Each number is 500 + 40 x the weight over its row's rms, rounded and kept within 0 to 999. Layers, rows and columns count from 0. Numbers have three digits each. The size before them is the row's rms in percent of the matrix's.

# layer 18 MLP down (transposed), 512x128, rms 0.124, rows 368-474, columns 64-127
096:525578496491509497532533463594495514477493511462539516529493472530510511497453554545466557481470505502440478467501502497538466486445490352529502547487467599548460426468442498554468506474528481
093:517466496515544469499559598502492494570603503549538466571482503510496557519505418477588513500533521479477515532512492446479504475534514553520544475481495466452475602509507461483448576466497459
093:566571506408584456568503474500446514473515563549531515443455453494451501502505556499539563557455561525502513524445495539505532503542464522449439417459465479534490480525462479508474528547541533
089:448477518628474499424549526504514506538447490546478499417460573522459516418539435513482460483509435444529501507491538507436511478508550505482542481563488421526485545434502502510508531535503499
100:475437472552487483472523473523493557557545472506455493588494480527492477489536512500414520484530423469477480551543529491564434459476462475413492463669510540492473528523575437495543436595489535
097:470529425504517419498508511490483475521492487455428468529465498496482504453486506510596519499479410500444497454504519561469507535510581454491449552488561559523498523519479468498446470505489543
092:551482497498487486509484531525506443537590562436503556500537443556509482499489501443468507460552549450400465558535418523470529585492448480447534501537500504472549554495518533497430576569484531
101:490538505499486441516525450459449518470497465602505490498543488541491435516500529489476549479560497480445516449465463545468468535613539518495533475415490499487500426485587525540522517538485549
099:432549522542464502547474390555490472483493454534453466491475502561481451513502487491461467523421508431536476575523487483517555442407467496470518590473514514449482528576491518577468514507537486
094:525533520551556585549459509466461468573547469441465519470458552468418490521478544452565505433404498510458490511479442513504495531502540475559545485527526459489492419510513514507555401512470487
098:526548510519520534511566548533465496518494588502516543532478428429486545502501484505467474517441496544507548512465463536470453509555461497455552427448488492488502475529515468453484516478505547
115:518486453534512499543526508618554481488510419510525536433474527480457474465453536475512487491534537492421517517452470563518568508500566474443506484512441546533439452549505513474469500524466502
097:497560497525474528557443435478506487534426520505521517487463469540527488500557517526500477473469547497462486482488539538448589512476524514498553479419481559439488400560496453522534540491521489
103:510516512571536506499469631536517499472520504523448518493495518490514518508483489455473524515475591477525432532486493473511502502564507519487513514435524544508542483488548437457469444503494521
096:436501529500472501517491507540428552514526548496529423520499459427469527527530444540481463492470444448532499480476562468524480481507501466498449485483484547431563430593406505470553468448503537
095:507529515484512482495477480598515501500500446434494536557567484525493508557457517521534457453489523489489504493509573498547510499411470481507603450512526501498549492509433503539519541478425487
101:483437564494488443430434499457420530590461468454551447458490514541521508572472487475412504465509512547552522442500519444463545416498507548557589495464547528512505581491497499485467512416564546
136:476519510471510498640505490552496510513497516567565526536456460511492504481478453495476535484453488511506546486488480485503461498494507560530424440481495593472499355530494482516494485481504512
094:519515445550523504504502551517531501507581450464498525427472538476447462494522445474532512570565473493485463502435417578574416537474547485476522495504485545518482508449477483548461485529521489
097:567512493519488450506482560412528527502488541474466534487468513436463488486467481508516545509514548498554561496585499481532505568500536451462484464502468427545434543467447519475461495554543490
102:439484517517473585506491560538456505516480521512535502422475504544461554505476501538553540495474539412536451415463492505512461547485558477462462459584478518513488458517487488460561523510535497
101:517523474487534476538540615484562534460529454516469507473512487563466532477503455480459452456513525502605487459538470561525425531541498540513448487448515482457542532471487442430456480427539500
102:446532498483474514486546519519446475522508489525558528435493525445529498447538546484529465531492486482403502516502553545548537466561485519565542526482508497500446418476581451461517456530491500
098:498455520456539481540609494506497508593494476497512568516514430531493445483528512500507503528484480567345507510506466488519540505480462484484538561490540525511508503513483496486548508547482514
100:493501508507489498413474498484574559410487519468528454505490480475473482557443534464510508510471456425429493465466520447480587530588507517568465540467572546502524463559527486421497512562522520
099:500413481526544427491501488475524541550544508547532529554528582495501458474479466568538515545501531489484572505464462506497490485384451526542482527448594563478514550504508495569496522488477442
106:519531496473544546546521446490475542494525470490503496542549444572444592471487506520498516495554510473500523465443550505447510557530552498531561503482461530472467467534489459501519502482483526
102:530538482545500418557525497558482548565538503489477445460546509500529469502497456500542505522459516442518452510499425474462483536476516503530559501482518465509487517426539515517434512486508429
102:519488494536471495546488479512519550551544500424457429496474531507517528484483484566459526459482501491445491487534467459463575528512511523440424541560504565460523501478508551485504474419518546
094:454502527546556451463432499587535445447474544523470527537480490513496524495525440493501549553530466421481474479499490501515442532423464466498413510500550546490534520515508484515473486565517598
102:489454520504456457553464452506486503463543505520507539536514588506518515528466518462503592504562427504491452531487478462563524526514482591543498453560479524484495488482460459545550556502530482
100:519481521470506537541502483446496448481538448489492506480468533472485480470494491512616597496501488475518521539438565592436466497590473508469539521496524482472529492483516457452494500483520546
099:482461462580504544473551486443493541579424540515525522482484550478542542550408530579524532446502481438509498515496440530551489517446501528512519509501438441527490450423431506473538498519522499
106:485527483469505536516482497516495511520520503603478539552460440448428500451467557545430526512477513468516481518484487520463494436516509460522553412480555487549489453526488396479595492469369446
103:441469561541454525575527467471491541538475489545456558570469580504551521529521516471499512484469519489463551540560454435473516534538443598543477531564512529543476502489484444455473415532479512
092:500507561533530505591428500477427479449514480401456461493495561438443538543483473584512538416464545505442499444475470494512534496561468500535509476521527533563570420449411460524504510526509458
098:573501453512503561505475477386464602480547458471521528564477520471470501486498533475407513462511464498569458463478494442498510460464516532583502510482444521516480568507513538530433500567484525
095:474486553465510479534427526514492454474588495437513459469529528507565446570461535448552554465479477527522484536500448534538482490535511466431475528560461521453513396536607490486493547503541504
097:491533460540471585466544563476429510509556444579464567474529473436545518519521521485421538500615518517540538451429510475478538538492493545555512500465505499529469473509516570494550572541533521
093:474508486529519460542511523480501448473555477465479424580445457504512501547491476498434524494493571545490550428559525511476510444563506500442449509517470448556504575484533572604494525560446497
108:492500576475462482585465533601497499547555479560472505469457545566501526494486515539511543513510504518478501440459511520505466433464574436457545582539514531459493432481405477501453469488527493
091:445446508584552478547533530511520480485407471474548480439504495482508456452471490502574475508419496433504460545380488483543483420482519500490496512445478475523516453439475494506480485428504533
092:488575434583549559469485539479534475458545442554502503424496584489483589532508562437552468453501556533474448521488483527472450493482415586405498529477539489487539562460527513507480536480536411
121:447469534497546475483441590520532539515525512517483509466566451456528526485433564478528419442496480586477471491480509412515533552477433511539517536497473473446438529498490472525493524499579453
096:560455505492522487480481540489530486471485479465546496452486454457510420544475501475485476401487495480475472583533517539540531541510466504423410480538552525460520536485507558509459584571509459
093:497514559532559480557466472602548476510509475473402521501563477468442514456435478543514477520508554474525508486482439554511505478506498459403478501543517536500523557566546531499554463531447423
098:570575507524509504563511547500428467503503544501422515418513435517500524480534526495488514421520511434484505494472426577458459442493488536420508428536477546538467515469464572465460467467518522
103:492492551450515547492535525552429494564514451481465468480465476534531420485544516446434485440544551478487554463464478427600524440490461488455452471530533471475479541485534441475494516470499526
096:496522454507516435428517483562488521519482521427524443584521551598527508546523456513524516512425450529556493529456449519474507473526515448508471503575517545429492514458515527509467467480547502
096:504524463533492474422499577523489538547511488485504505529457477459460534535505462504467523492464547515449504457535514504554566527500511490420544553424513520512507550512505501459452518451484493
105:422543545499466482457503498509538513479567507482398495478489414546504513478491476526464520452522486474526506461501470472476469497431493540446512498439524561531497403551510555501582524454544490
093:402584478547482534440582529466538486521476474501427519471518510486495468452473508527529540508517506510494586523496487550549502522516522548416535540514488475532470494557536426522573523494443448
096:492516489464470569490518452466582445508443438498469470550498505532502493445539543453520463580480510488474426551466492562416525475493510514512596471452537466523459511500444466508521451479501503
093:469467519502508479577551488546471549428535481494530488491489445471462480529480529552546615505523548543511463532494488492537494502465538507483446535513520549505551401552532437514491518568462510
101:453463482439499525492508509490521473535553487494557450540568458571477519463551467577468511461443474483471489546466566457541512397510571505478517503450513519441550567476489554578460566511482502
094:511502471491488526488532470584523490500560473544521519497474420548587527498459452494573484466486458393491543517527497572509489613464540440504487527483485499501571505598439384510510525516481449
129:557476451489446491543476486431471552493459504513508485462510431457498501567512480447516481512541569443488420479457573520539534461508533559444525461582462529541441509470438490478528516461441524
098:483499573402464502497516504475606492531506449515437531543467496545438533570499489538496512502499483529498517517507497429546491454572461547464484474432504489600471472518428510488500526551569511
099:446556465461445460467489521479558547520531504417517535460485460461461465487486540441519513466504461482523520504513512567493522535526503550477559478430505468548546506512595510509468481489461472
091:448479465469532530436452438487546529517533473475609493569468523451477506519475523428549522496533467491539587457579483487480508569498468485574524433545493505549505524501494469481437500515537457
093:463524544530476531468501485455503455524563449583550486524531456560503512546526525521547493512491458483496512499431490525483494527470498558485441506468491491411460504585510475501555485476516511
101:496552453501499478482539485463503491438557489457533499574498467478537486528555549476478502488451438545491460544480516565564512534461539487556505486493470487448497563512506537506450469511542443
093:448557519532499479544496417480447486524528503559534452485449551461513569468418523415494504534496548540480464459471476471494429540548494536564453528526484484495529403505500519558500465593517440
102:431469484544558455489471447474485542488438528458534525568472477443438454491460581489490553492501558482514513480479506424624488615514519469476450476556430583498505525525482474513556548544483499
096:566513545528529505531509431450497501492497519492442503557558446559517492546542494504540507554451435540484550492504529502459498550488530506449434502494498461552536487496470527576440502487494453
106:555464509492534453497496470472488441519456476510564482427437488436555504505463487491488543476558497515472438534565531466588484496456525427530628478544547509524538472507490409519451448543484496
107:439437483532480421506559561474490510551494443498516537461497488518412527556527546506555460458553505590460497451514516494526496509482555482538503475540507497502477503482474491496538528490399437
106:500546545550468467504491511466524468492461546502482534584520491555502578443509462522491512528479521510469487454471431515365477514493557529484575495484521463518480488528506488470459500529536485
096:540534481517546525595449533566551533541426494519554517489485521484471488510531468524573472495474514470427516493450519477444468514490482479550523483448438534450541527468442403463513477518505544
106:496469470536489424521567489507497472497475521518545544449573542442498488451480486477477485507449435534542520547457440483485490458486460527594512562489530489536571498501458529486454506443473589
094:484507485510452515532530512506507457502500542540487522463517522471457506524518490534477515532495519525551526505487405522516504507531549578467494507464587556503465471501475510462521482469478599
103:499470474474509490567482492445480501437533477513522437513547490450594436469483497528509513496477483409485451510498561526556518572486519543422518522524481481549579544497548515487469481490480528
100:430495473442512453553439441522483490474500462524547480544498468472489577594532542509511458450504557515528494528554558450493488447412474446488484500519568516494454466589585518491522501479512413
102:474470510428492467495487450456490488496485493456597455480555516482517516585521471518524461491521497492509531564471483535566499476531478503528529527602535497451454527407440547518478542424447526
097:540453565500487504493561472522509507424531452509466565496549491472515425522491499468525528446534538529534448495466522481576520502539481478472463438574460498481529488467432449479510481487572543
102:518528549361490494558495569532501510454463499620543490485506443540432522530512389495471525498528502511517562462480456516481503437527457517554455536531468538538458533489499519504493506492502530
110:421460534461532474535572501513482518480481576499470516476454547460526514492531531558437494461530479404510502536561516515529476469475526507538445530465487492573528512488490581476482509502489453
107:441501484539483517610442469561458486505551497544474518492500538462497499516439513435508524543481525515524473519492510545500440549527507565517513508508552539520508407492521545519489486459503507
113:487480411483518571514499505554447553519447462598505473499539557436506487461504574451522447506565493428551538434467486543504493502430516462490469547428512504512558558517493547475566500447516538
092:498477498572510519491537448479548457496510529491510478550502450549469536561490585536541491461535453483482509429505560442522486546448555592482493555501484470484489497506440508488517486518460528
102:506454461487479425614530512470497493523600460501449502534460499549531517526545415524453451491506558466480528523542512470462519481473481494486520526461445533556454555538498559450504538549534486
093:556535518545453500520486483533516488489520479519507422504465487447497473501572507446658456529518494489502525506511464576466498571491443499458520463576522503482509425513560469523514453516520540
086:518443585451540489527549496486469545532441574442512471542510468495518512465454549505507464518520546419484419496605472550457537585545494479477510469446486496542479532495510469481451489475402505
100:490500539513536524473465541557498498580567476524477533479527540481555559499472425494513458549531485472460481482474499527517433532483529475521485521537516494483474528571553415460546483488497419
108:510493393477519531517521487536476530510478523483483598423488491478531493486565496524559510485475508455509469499434462574499537497581544504461525421514534551504477481606524511498479558464454545
106:451506471519441480463478483487538459517516544466439528454458499459479564527579480555485536405471480506474479535442483534455496543449504452533510473522452561516478406617547469519476543498496419
089:467504540489569487470525497513490534500509485541554474541472524476518440474414502456486474448554503512403441476551424545469460560448523502479495471439552535521494435522489509539530472458510534
097:537491513559586551463527469485523459535469490454518526500442494514498543430485492486534479540505500470471463533508418520528500456477540544488566445523512482536495484519456547472513561558496454
099:500490490532415500485465400438474517495513482400451444515527445516487439546522547515532446525449522507462450563497488543534395484487535468430442509470541480471460507553529475514451491453465516
090:529512511528437443455589517505480481525517468504480539462615478534522463495662500495525526454555512499481482460485498483504509516444543496485471527550488486475528527522513487529536499521498469
097:454526457539430503509512557447518459522494567511520595541525465543460523492456436458479551535540515543537463503574447518465501489458546432563487467546507502523503509553483468549523555485514482
091:476447522475512542500398558472475452504472517469477503520505548441485416472574503519587459427533514517459478491491514543425445523486530559515490526480495499488458457511506516542485494448492509
098:476483460447485556638532501475498482481537476542469471417502454433446523516431542523509510445387495469484542454457559479505508470508457512525480561472503467472469410481570485604506502468476464
095:512552548589474568502527522504531439451556409492480487446511493506392528515455569511484587462404553434444540524497524520534526510498484478450513552515546488512461373520467549493459543459563510
099:551467575539521532575478503528481488507468462450471500461458447498578454480451482497534545560447508496582423475473556431471435448505503525488522524473515496496476544465520501524514520519539501
093:494483465494522510488526492476487534464458477515507531503536416499520502571553540552551474447516494509515405532524448547516501552518455509463513496458475598499448560550503499465545570555494472
099:488566508585592492485477523503528520478466463561535475501501577551484516521471575557541511493465525534438450510462497512556559516529485570428496556537487405441427389492498515438503494469473463
095:486468445523511516516510430460540477476471533452526537586560420441534476487510521567514459473477544418523526465476537455484616504463497540528535556474528509497502502454508465463489495500510498
097:524471519537506544468513497529471548517508513520447480447446471473515493446528456493471547476550523444480436458481509526460484489479545470550460435430575493425523547472594487430455533532452504
092:491518522498529506519559479523496501538489435556554454495470515480510555477418521521499512420458517568489501445522478528531558494546431466473592557443543531471521440517542432503455486523433542
098:527544506519519458540480489585485499536511478490599480536524474502516519600466443531490531523523479486462415503496544513586446472532507492449508454528529554458489615450507572505527473477462534
095:512544519533537492508497476481493464516555496469523514579435487549504492536474560390535485509486560522513492425491429440514506543465542501544369539469536500439485421559509530502521567568557433
090:603445532443499488512553501525434475511545469542492497499549378544504489532549413478504503441468445428494488501524427545505436510485508605530509398514516488484451491506512489555499515474514485
106:565434517461507518560521579488510556521455504563479516485473547515475472494522517468533555471444518463570503509552471466490506396483489475523507577545505426528554405488461539423518518485435500
107:434509516511535526550414551503489515525520545530564464579512471485495497476499507463470540469440476503463544434524543494490553553547503471458539535471546510428587494537539464504521503514508462
084:531500468487501477549495485470490452517517456436503444548516532483466544512492486467580491460482475504553506524496454574502481536489537463500451518501497494443529554513523517571461483493479458
098:573533489557538440514483461535464524494525503503536502585446541490499483454377486453596508441483508522529492484496521491590472500468476502463517468497518512519463514452476476461532521463453438
# layer 18 MLP up, 512x128, rms 0.129, rows 369-475, columns 64-127
095:491524508515522484511567435428515489500497562465515525486563512535485519490464482526442504512463437512532510479548515509418524491519460479559520504531506472506436465495481531527541484513466503
095:521458523520436513466495502518525466477483487460464408501485550454596529522526474500495480486597457467485541502481471453452515472537512561497451437471576475470522585447506510490550459495522471
095:475517498411482566439506506495496473538481451508478487548512504496490465482515547485520556498501512503535526459550562468456424476522587467465551453515491574504501464440492473540489534453427590
100:478515512458504523481483504477560477461476479559510510431463520530510565498472492465426458497456442538553546552493523502440483513492448589563482529505460466493566536438515518413469498482407528
102:571516477487530468510520498444540518536502493504481508508473450506524436530510483479557505506608524509538558451507493498518457500488534488502466500451480480430501568503490447527478582448471472
095:573523426506451515523527562444594498532500473496522491452506460483555501455556557535559439468500510510523542459456536415428455403504543508445523488484521489484444513421486556501541521498499474
106:539466428536586586514475525442546477499490543403518453471492463504506498471494468512488465538514478425517608518512546515541562476501527516547504535460454462515496486483495437503444432495473514
103:542511498517547495507468560434490487545462530497502534484438466475508479436518563473488528488554579530556521564464493414499572558524611488507543433572464481512433500438407489535524429539459491
096:569457495531557505485563507466493588538491587480488460471523436497609447476528489564474435523549535491540498505435513478491489538543454482467483491500422502543453508489527512542526503486449512
101:491408485462460519482493508488433554602531501519493480396445604473562464475431513522478528547505463543507565489550560540436515496521471529409482482574440459544518510490445495585537517508489533
108:567469481525438475451479539426518543565504501502484439530536428445556500501518457456497494505471431506501511422533448494456531421507485555562498500449486530464492553522534501478527499463570517
099:436483459515515458461492581527498496511513489464466485516474459508547474497523492490471438556541519479467486464508503442549472511500506501508446479575423510520516502485544513424446552493465554
106:586477530399476502532437521497440556485493454445432504502526444491477510500524556519499476547535466508486580492461557513508455412544563524523456461490448542523467544482452528459448529504503535
100:510497460496541508458530478470531497484482466478431465462521532552549452493582481499537518484558501518582510461518515505494521499519461510497527482527526430465456525440499463452505552516428487
100:503522483494476548460411482474514518512521489482466484481471453526512557529416509463429493516511466460477477516427562524422465495505435572585517455495473425518509525483496506464553496436507555
100:515553537555442467542494513580510556503484481474544519473542551549513476502516502482525566556490460465567500484542434406524480483469416544528503455459410485464540526449517525523504515498526532
113:580466464494480499515534490514533533478486538519521456434505488495487435475496501471552506546591510432529583533519478451464495496526507576586510398466466493511483502469498507554494472493491491
096:492520504437556422441481460414500518532442533453563466481528504474558501433527505552499532457500518536500532486523516498472542451425506478424440507462468489449548594465543562439530494515530490
098:592485458485532550467527514510445539484503512567468510587452461525527520499467511477457472520452437556462448463526466496452533517584537560510447435468420525486474554445525547474473491397469517
104:538481492460506462526478471429553539538464468508496516502512568507502505430486481499493507501493418535508594504579499522492483478497504500591557452431446507508408488466535472536500543460475497
103:457494505446482577477539519601430529493402471522454472546500481533466544484433455433519525492567557521504450471508495407473492596540451521512505496445499462491526606448480532472498602473444525
105:522539468462535515495467451483499568481476600482535563476432486506476492527452570485551449554491529455499527409518558482441517531542470575522427538475504476537477508463469595570485500487483532
100:462518448544458481532502521501479507457486538540452597500433516426484508462531402538503489516427518508579577535446523475484516467544531556505497385497449534514520524447481488430459552477459542
099:442452523518567476512490505502535476449475528492519538423535539540492477500515524478514485595474502520524589513538483514426468557515503544487523471516419493462484481428422523495478463472492482
095:500565496448510533551521524508509480504411551498451450491527458492480596487498433470514481491584515501517467464528485512524544446590482537512481461499480458482483480552492472478422462502514512
106:507473424480553569431500519532489485515457547464536513555503545433559462520527482461562525563530492494535492497532517411538466453427519520528432498479539460478525581453504545512475564479508530
102:493536488552490508465505529505493576601551559474525396422464561501590461468434534500466518468520504508530471434542533453521539506514528544552428563497443510513505472460445490484541475483463509
105:489489422527484503493537493527531549532486503512445541420459451486501503549443485493484511583569549488495484501485466448546519509476522539504483535503492491525480504490506590507457501502452483
096:523501436427431549456565504382544536504544456519451476510495437521491457525527492475448527473502534485549525497556447504508514477545525508531595446494500486513552482479518580531501487477500440
099:567515440474526400429543511494468471475511490484460512515518541524519501470516502483478452532523535516565501499497554460447510602490459451488544520472424442495478542475457448411490400499482548
102:519500482498506492509510531481463529482443489486463485463540507485610560533500485454466478531508536499506528532578469476493528546513469524514407541540461488493483530467481517546438539529497503
099:562514424475477430474508456473443489428508499495466513495514475474508480506471531486480442571577546533516545463515515454521500443584459487441512487478422517523499634514501500508502523485472468
103:519440478506540474479530574508444480510433467459498529491520445559548500508552492458542463484530395498484505476507438503531507514593560513528484489397494482509488613468472424530480493506513477
103:500425486512499551484534481432487540566470512450429469455518524543518549501448517557458419535602499518483411493517495466488499495549529512473459548472524488531504539490472573455439460527450500
098:548502440474554473514570594548525546524525518487519509479561516544542525482480504490449443548491515542558482518436548487466478569444476508521504499466484506468462532557523531477493509513492571
098:526488486492615558485503665529462464495489470503522519423450477458497542547523487463528455431525495475488520514547539507467513493458517490533494485494513547555462530496495511498542462470436554
100:402516520471482517481482536515533518614527563459474565490482524537487435538502463479478503494603447510521567525484546464478471559501462548506563550541393461520533501428501524466503456466491537
098:460467523461557414485476438537577480468466510470479487496533457555511466417481516477467426504466488527540501512497545540526533471519457509492577515440453529472469507476451448486512489526488564
095:545486477528492583496492483556484498489485502445415431456431501538484433503435530552503503500503458474481496429512520481500572499559448510521491480523440511499468527508524561433422530482475459
103:502444551474527498452462541519554541497545540477562504509456528501581521530463470454546467476499443479531554436595481493482545498515515521519498464507487525579523521489513520541539485443473497
093:507520503456428519508476473563485507534540500479523476525568550561447529534531514458500536491519517529510611491563460526487482598496468491491485439502464431464511456526459551500457508510549486
097:513450543456463463517491503448483516528433490492584512530438484440476446437483550497523451458450525536512490545589531510476521504505521495481452419411478447556545543482488463507486479509430500
109:558483510469533497453552560435493499491432552487544478500463516522568517425488513463443548535546557482490424530480505461415528505521487477507456499520464462460500536505507584489568460468496543
097:514487494537612503518455471546526504461490556459499518551538531527525500445435430442514503536482415492501537453487501474510523502564522442589581524518414532579516451464479498510492457514454496
097:513459459471522484454496476461506478573465552476489426555491535531469520528527469479499515483497431485508548493494540520537519483590529511561566460391476538531459512420444507484454501503539514
099:442536485481507500489467446483593505510496420445508431536484504597519529533565543510416480529434514510521502427565527392473511525483550467527461482531415481499489444446523541457557537525489548
105:503523476493505557406504510495545464471346557516527500511506472511502533442538441530568435464527510565579489499501558547504510421491562513565536490428478491488460549495478462475480556479465536
099:480437460483500521479432430554545494563526484482505469554438554530495546545490494498544503519522488410477522497515510518487536565486415529517448507462512446515497553488454483498501548538486467
094:544485532475489489503449448548538532517446526556532438512511484446513462479557491443510531516500482560577489471455470456445533494513469539547452441487512476472522533541542506528469424441497519
103:522479508460467478445454489559475578580482506524538462512473452486509534512503551537507515498508519394500478450551468494414493450527513496496405443483536447535491469469495574511575511451483533
092:561497532465563469510429546512520563573533536477518453578520557509581500510503475517469479487514394516483480463472514469472511432485513476514453463483416520483435498420464561562520538527478554
097:572415535485548571370455483480489508507460486531531466539552553534502491518513485492459495507559460475512568458542432494489465516476496498433503376482498507506508523598505526560503540553521451
095:437419455515556503481487497461489515522498482526493549410528564486466479553457514514498568470577498467507479514533540530458407437537510473507514433537499501480445509492506483477497489473488504
096:533466468470459395533516476445435500491500510491475471603462498426453483494570558483447512497516464474449526458542481471479562513550473516496537457427410448467490567542441519485542478534528474
098:525440438502534443515472455488505484551550589507470502487437576505512569493466558563472475472516510414604452548448492409498561486550452562584521535538521435492461518473482513435543478521490515
119:552473446461507476480480465473540599460487484503541518422385576489518477570527534478453491586542502484496458470522554486510516516580560505557513478430464465553439535433488528441505510421397560
100:578504506485525538517467546552497421487446458518489534474557494509537525518438520405475475562561483554552479457478464570554558542517452467502527469470509473489494470486487475493516544528473489
099:442426456521444485484508504566506548495543508470435484496488497527499524434550510557496481454436435515489553530467519472555474405568517531576457512482482441502440517409517464514521480394525514
093:528471542441427467540493542466512502572420516520473486439564483484575418462450495516428546466519496530565520459449531481507496422488410509516535478511528469531515521527467452461529486511467520
094:574470514465567483539500520556520500555444535428444487411520544549507507497504494442509510517492514518585511506550525489539527493538501491498445544524443492440550495423485482567500501491442476
100:436440484494520610523496482574476459482452482537481505446464478545600474488459469451545507528521544475445518487470555449480457417540467520452550458508515471455483521464521549514501516436481592
090:556466514496490533475473525570564516478456514476569513485534474518496402512534472499535477542521486409521566496549536490489433493506562445493515545475519417484564541519462496465522458404505570
101:465458501471517469481541564528539461509448473512420539533564516488581563491475505459447477523470517404571541461478485435525475454568469434551421499505527444491458547458486552538446547497517486
098:491464471512532512436493533567547475583445479518533494456430440435501452475502539521478531459545499498472508462463545467504483523447529467541597541537483530486484529500496508432547498516464606
104:559548562546555470448516590498472589516512478483513475449436548552450491487480533461421541573450504557447543464519433530456528506497470518466523476420465470550486567465537526496507530515486531
101:494484449461453606502578471477515516498494550486517544536571489599519413533470485483493467552517512466555488489535553461529443434528494488444426446461500464553454549495536566572481527457528522
103:462441535468519499478492479512439572571508486544505511445527516480541504470474538526454464540492568532451490497533483505485525487417468517476469484532482491486482588515523579457513511467462500
097:540524476536455517471489494437467532521490483475517484489505494557526547445512551501459443509487547547587543505563516496537537481530573511508436443550507494439517493521508578544460507539430466
103:422510526465485485494487470576489493582489515396561519536416543527556563482468498519476392601530531522517526455512503448521537579498513548459483450434495451521541502471520551529464498524495596
097:525420505526493496484523463524501504520456447502501545545480510475535513472523424529468508573520429534548519502557564467532447502496510491544501511475403404518495550495504522453542578499513450
102:479487484521514519558476478464523472549432546560525496489447494549516612505485454424428461463536539530529563490504447451435545531482441513531476433490525455482412534454446477487520537524488475
103:537517459458500524516507548546557498481498494545508496509537506478465495425467563482476514531507482504474584455468522521473438429572457506555525569459458493472491569420489459558553499481419527
103:442463490533536478471488491530419501559458444445434480472481515528557511445429489453529488537487458407480467456524523589401517504544438498557450481389507413527572531497520487486490536508450557
101:498485406499511460397504506439550523523503458440518386506478511471509519462490490405452456503495511569506556455535504529540576437506483612532505459456508515553473539521540540472443546454487519
102:516473554445489588485455519480521562495476557449498493505504488532495462547501536420529500514562499512543480448612483520439558558480472409471564477483538525558528534498511507461512526498555521
101:585468579396423489479508524439518512535470512526506410515453495499463483499503560491409513502495503483467493518504525486449562511493473485495608478482497484490497559539573549493497551505509552
105:502481492412574492475494454515476562567504510480483545484513522479490540488452485432555513528514519527585562468560501440509514518485475466556554459496507509459471455486445469513538548386503549
106:548410534526472562466459502452513498473495560427469440419504506512549438483517545524558494549555505455525511479464512459442561491537470472512548537534512420526449475485472497488517516401462452
095:549519520471499535450489507465428499534586469490534488481564524502522524489452554469518530526517561502521522505544404523475450500499415548530537497466498439568429503449525478494566530443510535
102:547453550543455581526506589468519467486431537581420512519470525498512483455404496486468513512556488464508461508502458520498557417578447523463567441450509519495524564426508455512471516457412549
094:538451495462464431481463478466499504539433498540456515495485523516498545563385485544413532482506476485495550486513463460512453510570547520521487529479441472498473548450463453529540534514446618
089:445539452515485543559461496459504493447487416493478539429497578484493504408506529479531579431471481488516576556486542477508515508447490557497489452524462448495527511521491499466502534489533488
100:512420494470508475502403505491571507449514527486487493523504478496472496468527602475515503534548508550444521543500512507427524430491487489469463483485489468450422488459452534466492474468468567
108:529454472475485437473512526541529509497494512514483518451543468535543431452559548473463460504511423525512514546506455505444478506526518456555464521458491466588515519493440569464442490444490529
107:498446437501535500530551536497538526575512495451535584535440504524521480456470502473526504557500508476546562486491504412518467475524471542469477510527472438489411500498566489499496523502535538
095:463452512519415536426487499497513531492521480523481466460465489506458548411538473479546495526433453461545482423558444455552555453516485507487510529554490500485520482454523479531446538502409576
095:503522462559461513547463421431463550521472579543476479508561532553528521475502484533499480533456525517510556501535484502467561473481528563510539416530473517497436503457401459446501429471525475
101:513561484461549493469482566598540496461504442508453518496541529589526518498521435478527504504506484455529537449508509515441564530545503445584464477473512506512533498473488473456512572556499459
096:552418550449488498499518491496527524579470497527507437496480579514562409466571547462530585470508464546506534522466494424521535467474530450515497478507458496469449581429395467510503516401483510
097:486493441493525561538497462586489467506550508500453491512491481450539444524503548491443537487509427440476580541453509498577497479434458557475445509538479440420582516512446479522507553477492535
095:483508486485485441429503580472539499537509511504571523536558532541483514404537490450490483508550442461504557517519444539459508512531483485558528413516500510507477508500501465453548493508461558
099:507522489378519517488536468470560560515530570466468578487513470518518494504525519418526509492500530473502521484596473521471480444534446567533433522468508459530539505528508515438539524489532512
100:523503475483439533485462457523522454524471461493508521428524496488524502541494566516446473459469429446448510433492489513489539548530525542522507458456464442479526494495407549456540470495481492
101:450500455468532489477387519555447480546492575461469498450502510494580504470466585495445516509553507548453495479461464455480532531532465570499424457556517543426529494427467543562441489534492545
093:492508463452538460517454510519470490502481490477535451481440520496467526469549529451499406603548461521507541520532590484460510456532469453474503506537477484458526524453492530508441450430460503
101:493518525453555546527439417453576603570505542479421485500467513533500453540488561482537428556505453474508492469551541521522552422488577486502519552504428478518475477496430558468478542445534532
103:525436476539597538526468543510501471496504476506506449438432480489491460553529482499531501516501466519482499511417451504481532480478535531434559400460435419501429531497465506529532492464474590
096:499433498471536478505499510498433520470459608459490454542522480589539534476430550461543508593501522559457519516536477498442480530438414504511464421515500405564427513475517518482460573475537555
090:515538522542554535492471453498470552456531540513501554512528476525471506552550525464479492517588431488471442549501535455483530504441526496582477452494443473518511504503491569451495477467522491
098:489414528545524528484438445524458514481517519427478529491545538443538477447432499536457552422529418525589521461418483448485518543486536501520475492467485441525513486524515546535498527475510516
096:509465517451465532387457515441459509496502528554526584411465573545444508404468465477443499536494481460577574531483574502490517491507453457507530451544533555561492467526431530484532485497493566
092:475459492542509488466414516486552490524465498436507522487437572463526534480401564582477465518495549574506523477479566445494517506513505433489516546486508505471455474507515441400503557522505493
102:468442591477490426513431526484510499621458536452532516451498543453533538557465458512490442572503491486470507483526520454474571499548456513515510513440492514518459563491465504543478572510523490
106:501533470441524570505488505471451508516514501444453441455459511544501457532480471475559376499545480517555525430527518483472482498478490461484537511513442507580452512487518554517450497417553478
090:482521467561492522466469468434513567491470518534430525519498487509635501475451458516508515503509518473491442496510483473537506470455520427554511482439510539446440589471514508485499508472492536
098:592466507522553490506527421492438490470455516499463467500465476511547542499456498534502468549503390498475530481491599455451529519497528586471462483482465546572459585520516543534512531473524535
102:495521478487447656488475594587474509453481440540546515507554481533521470541470479512449470513499442555493452436490496491517468485506524535518453446481497489475478481493459494543441489502492471